Weights of a small transformer language model: no biases in attention or MLP, 1230M tokens.
Each number is 128 + 24 x the weight over its row's rms, rounded and kept within 0 to 255. Layers, rows and columns count from 0. The size above them is the row's rms in percent of the matrix's.

# layer 5 MLP down (transposed), 1728x640, rms 0.0341, rows 1238-1241, columns 0-127
size [ 97 105  98  94]
[[117 108 141  83 118 128 140 129 136 164 129  87 113  99 125  93  92 117 148 108 160 104  86 133 131 128 122 117 108  98 163 141 108 168 118 167 153 102 117 142 130 141 122 112 120  92 106 127 145 136 107 119 189 109 126 115 119 114 127  88 145  97 151 161 153 153  90 168 147 141 113 162 148 168 113 119 109 134 144 139 140 169 128 111 151 123 122 143 173  90 128 109 156 157 139  49  85 100 126 149 134  83 114 114 136 111  98 128 131 128 103  84  95 165 137 109 100 120 125 125 156  65 133 110 122 146 144 105]
 [124 149 123  98 137 128  64  67 148  74 105 108 116 145 135  78 142 127 132 101 133 121 120 107 168 119 143 134 104 112 152 102 163 125 104 118 125 112 131 189 131  66 164  97  93 120 107  95 101 169 120 162  99 122 141 137 100 113 116 140 142 164 136 125 135 165 153 115 119  88 127 114 159 127 114 116  58 120 100  94 148 185  98 147 147 104 154 140 133 175  77 141 114 150 137  95  99 205 140 150 100 111 113 158 107  81 126 106 108 160 199 111  83 125 163 105 138 125 132 123 102 165 119 119 120 102 103 104]
 [148 135 135 107 111 135 130 121  83 136 141 150 114 110 122 170 151 110 130 143 134 101 195 107 144 132 161 151 113 140 111 121 140  96 167 119 166 166 125 115 152 138 146 111 106 164 134 127 147 122 180 152 118  92  75 139 138 151 128 125 132 145 182 147 138 137 157 167  78  83 134 140 152 160 116 198 112 116 130 125 128 165 180 172 120 114 150 151 123 111 125 140 134 135 124 114 106  92 111 134 142  86  84 139 139 126 151 137 141 116 134 119 132 157 169 118 161 141 135 135 126 109 152 137 117 128 130 150]
 [161 149 109 129 152  82 138 109 130 149 141 136 113 122 170  58 119 118 111 120 146 100 124 121 111 163 144 138 124 160 138 135  96 100 127 134 148 194 122 139 113 116 145 123 138 103 116 152 102 144 146 135 143 132 117 139 145 142 129 153  93 145  97  76 100  84 104 115 125 119 115 178 136 202  98 132 112 145 144 137  74 122 152 115 142 105  98 135  94 127 108 177 136 116 152 175 123 126 164 130 121 108 141  96 143 108  86 108 150 151  88 136 114 142 139 124 129 111 110 104 145  91 167 156 105  99  82 127]]
# layer 5 MLP gate, 1728x640, rms 0.0379, rows 1239-1242, columns 0-127
size [102  97  95 103]
[[136 143 130 136 133 122 157  92 166 121 117 120 163 146  88 119 173 116 133 147 154 125 119 102 171  97 175 167 124  93 155 132 146 112 101 111 131 131 133 161 148 121  63 125 136 131 135 135  97 153 107 130 163  97 136 139 134 131 137 116 123 108 137 138  93 143 155 168 151 146 176 153 142 122 143 112 112 102 116  92 131 144 128 126 148 140 119 139  92 100  94 113 142 107 139 160 125  54 188 136  91 116  99 147 126 131 140 132 108 117 119 122 113  93 119 120  87  88 105 127 133 120 115 180  73 144  90 129]
 [108 132 165 154  94 160 119 150 134 141 161 126 106 120  79 149 135 153 139 142 125 158 175 156 125 135 113 151 162  81 136 108 113 125 122 151 145 112 149 182 129  93  91 123 147  89 150 124 124 156 133  93 125 106 159 158 107 135 135 107 147 163 115 118 121 130 147 108 100 157 129  69 116 145 151 106 100 125 138 117 131 117 120 138 116  59 134 167 154 107 171 189 112 118  91 121 155  81 112  60 161 132  66 147 111 129 124 109 117 168 140 135  98 164 110 132 129  95 140 109 130 102 128 133 125  99 135 138]
 [140 131 125 143 101 144 101 113 142 150 130  77 113 108 146 122 118  99 130 118 146 125 123 100 124 135 123 167 157 146 154  82 111 107 132  82 131 153 105 111 130 192 115 166 106 145 107 123 145  81 110 123 127 111 143 127 111 124 105 101 136 132 150  99  89 141 165 140 148 148 110 150 124 136  83 140 162 153  93 143  77 147 163 100 169 135 132 148 124 128 132 103 148  93 183 106 141  96 100 138 140 140 135 146 148 110 163 172 133  97 107 127 129 131 123 122 100  94 121 131 174 133 118 123 112 147  63  95]
 [103 101 138 147 147 152  95 116 141 127  99 129 131 111 148 104 137 139 142 119 107 121 147 168 131 110 119  79 159 138  96 141 125 154  85 146 120 139 156 125 101 145 156 115 127 120 125 139 138  88 131 148 161 102 126 122 132 132  99 143 121 115 122 151 104 154 101  67 140 110 108 126 145 110 116 100  99 157 119 129 134 153 142 162 166 159 144 128 119 141 110 152 122 123 136 114  84 122 125 123 129 185  95 114 110  80 168  83 157  82 106 169  92 122 114 194 146 119 111 122  75 153 121 120 136 132 120 174]]
# layer 5 MLP up, 1728x640, rms 0.0377, rows 1239-1241, columns 0-127
size [104  97  94]
[[ 91 147 116 166 115 117 148  60 133 130 152  77 143 135 101 154 130 134  95 108 118 119 146 114 145 102 129 127 139 154 166 127  98 114 115 132 136 162 142 179 122 110 131 142 122 121 149 112 104 140 104 126 116 129 185 121 109  95 116 111 127 159 146 142 119 140 151 116 116 117 112 158 135 163 100 145  75 106 123 147 129 145 132 107 134 127 172 118 161 103  98 160 146 141 153 111 165 132 163 116 140 123 126 103 108 131 158 138 121 156 164 136 127  84 127 184 134 155 130 116 159 135 123 125 108 141 159 104]
 [108 152 142 124 107 123 166 117 107 168  98 125 127 122 105 127 158 139 164 161  95 145 166 105 164  93 123 105 125 117  95 122 119 142 123 139 151 142 102 132 133 106 109 164 138  88 147 124 158 121 176 122 172 171 100 179 142 113 148 113 150 129 139 130 137  96 127 144 152 141 113 109 143 121 147 132 145 142 129 131 145 147 160 126 136  60 146 111 133 155 132 117 144  89 174 156 158 158  96 110 120 133 146 163 101 104 108 118 141 100 127 163 104 128 126 124 109 104 128 148 142 142 106 149 102 123 118  95]
 [170 112  99  95 138 124  96 150 106 128 102  76 111  75 113 141 147 113 142 122 125 107 137 126 175  93 113 112 149 184 121  85 152 161 140 131 122 158  83 103 111 130 125 166 130 125 159 113 109 113 108 108 117 176 155 128 123 159 117 130 140 113  84 117 139 127 134 113 116 122 123 125 168 115 149 167 112 147 116 145 117 136 122 133  75 131 157 131 142 142 152 120 135 107 137 121 199 153 123 102 144 138 110 121 151 128 152  95 115 118 195 107 157 155 114 192 151 133 122 125 156 111  98  98 161 147 136 120]]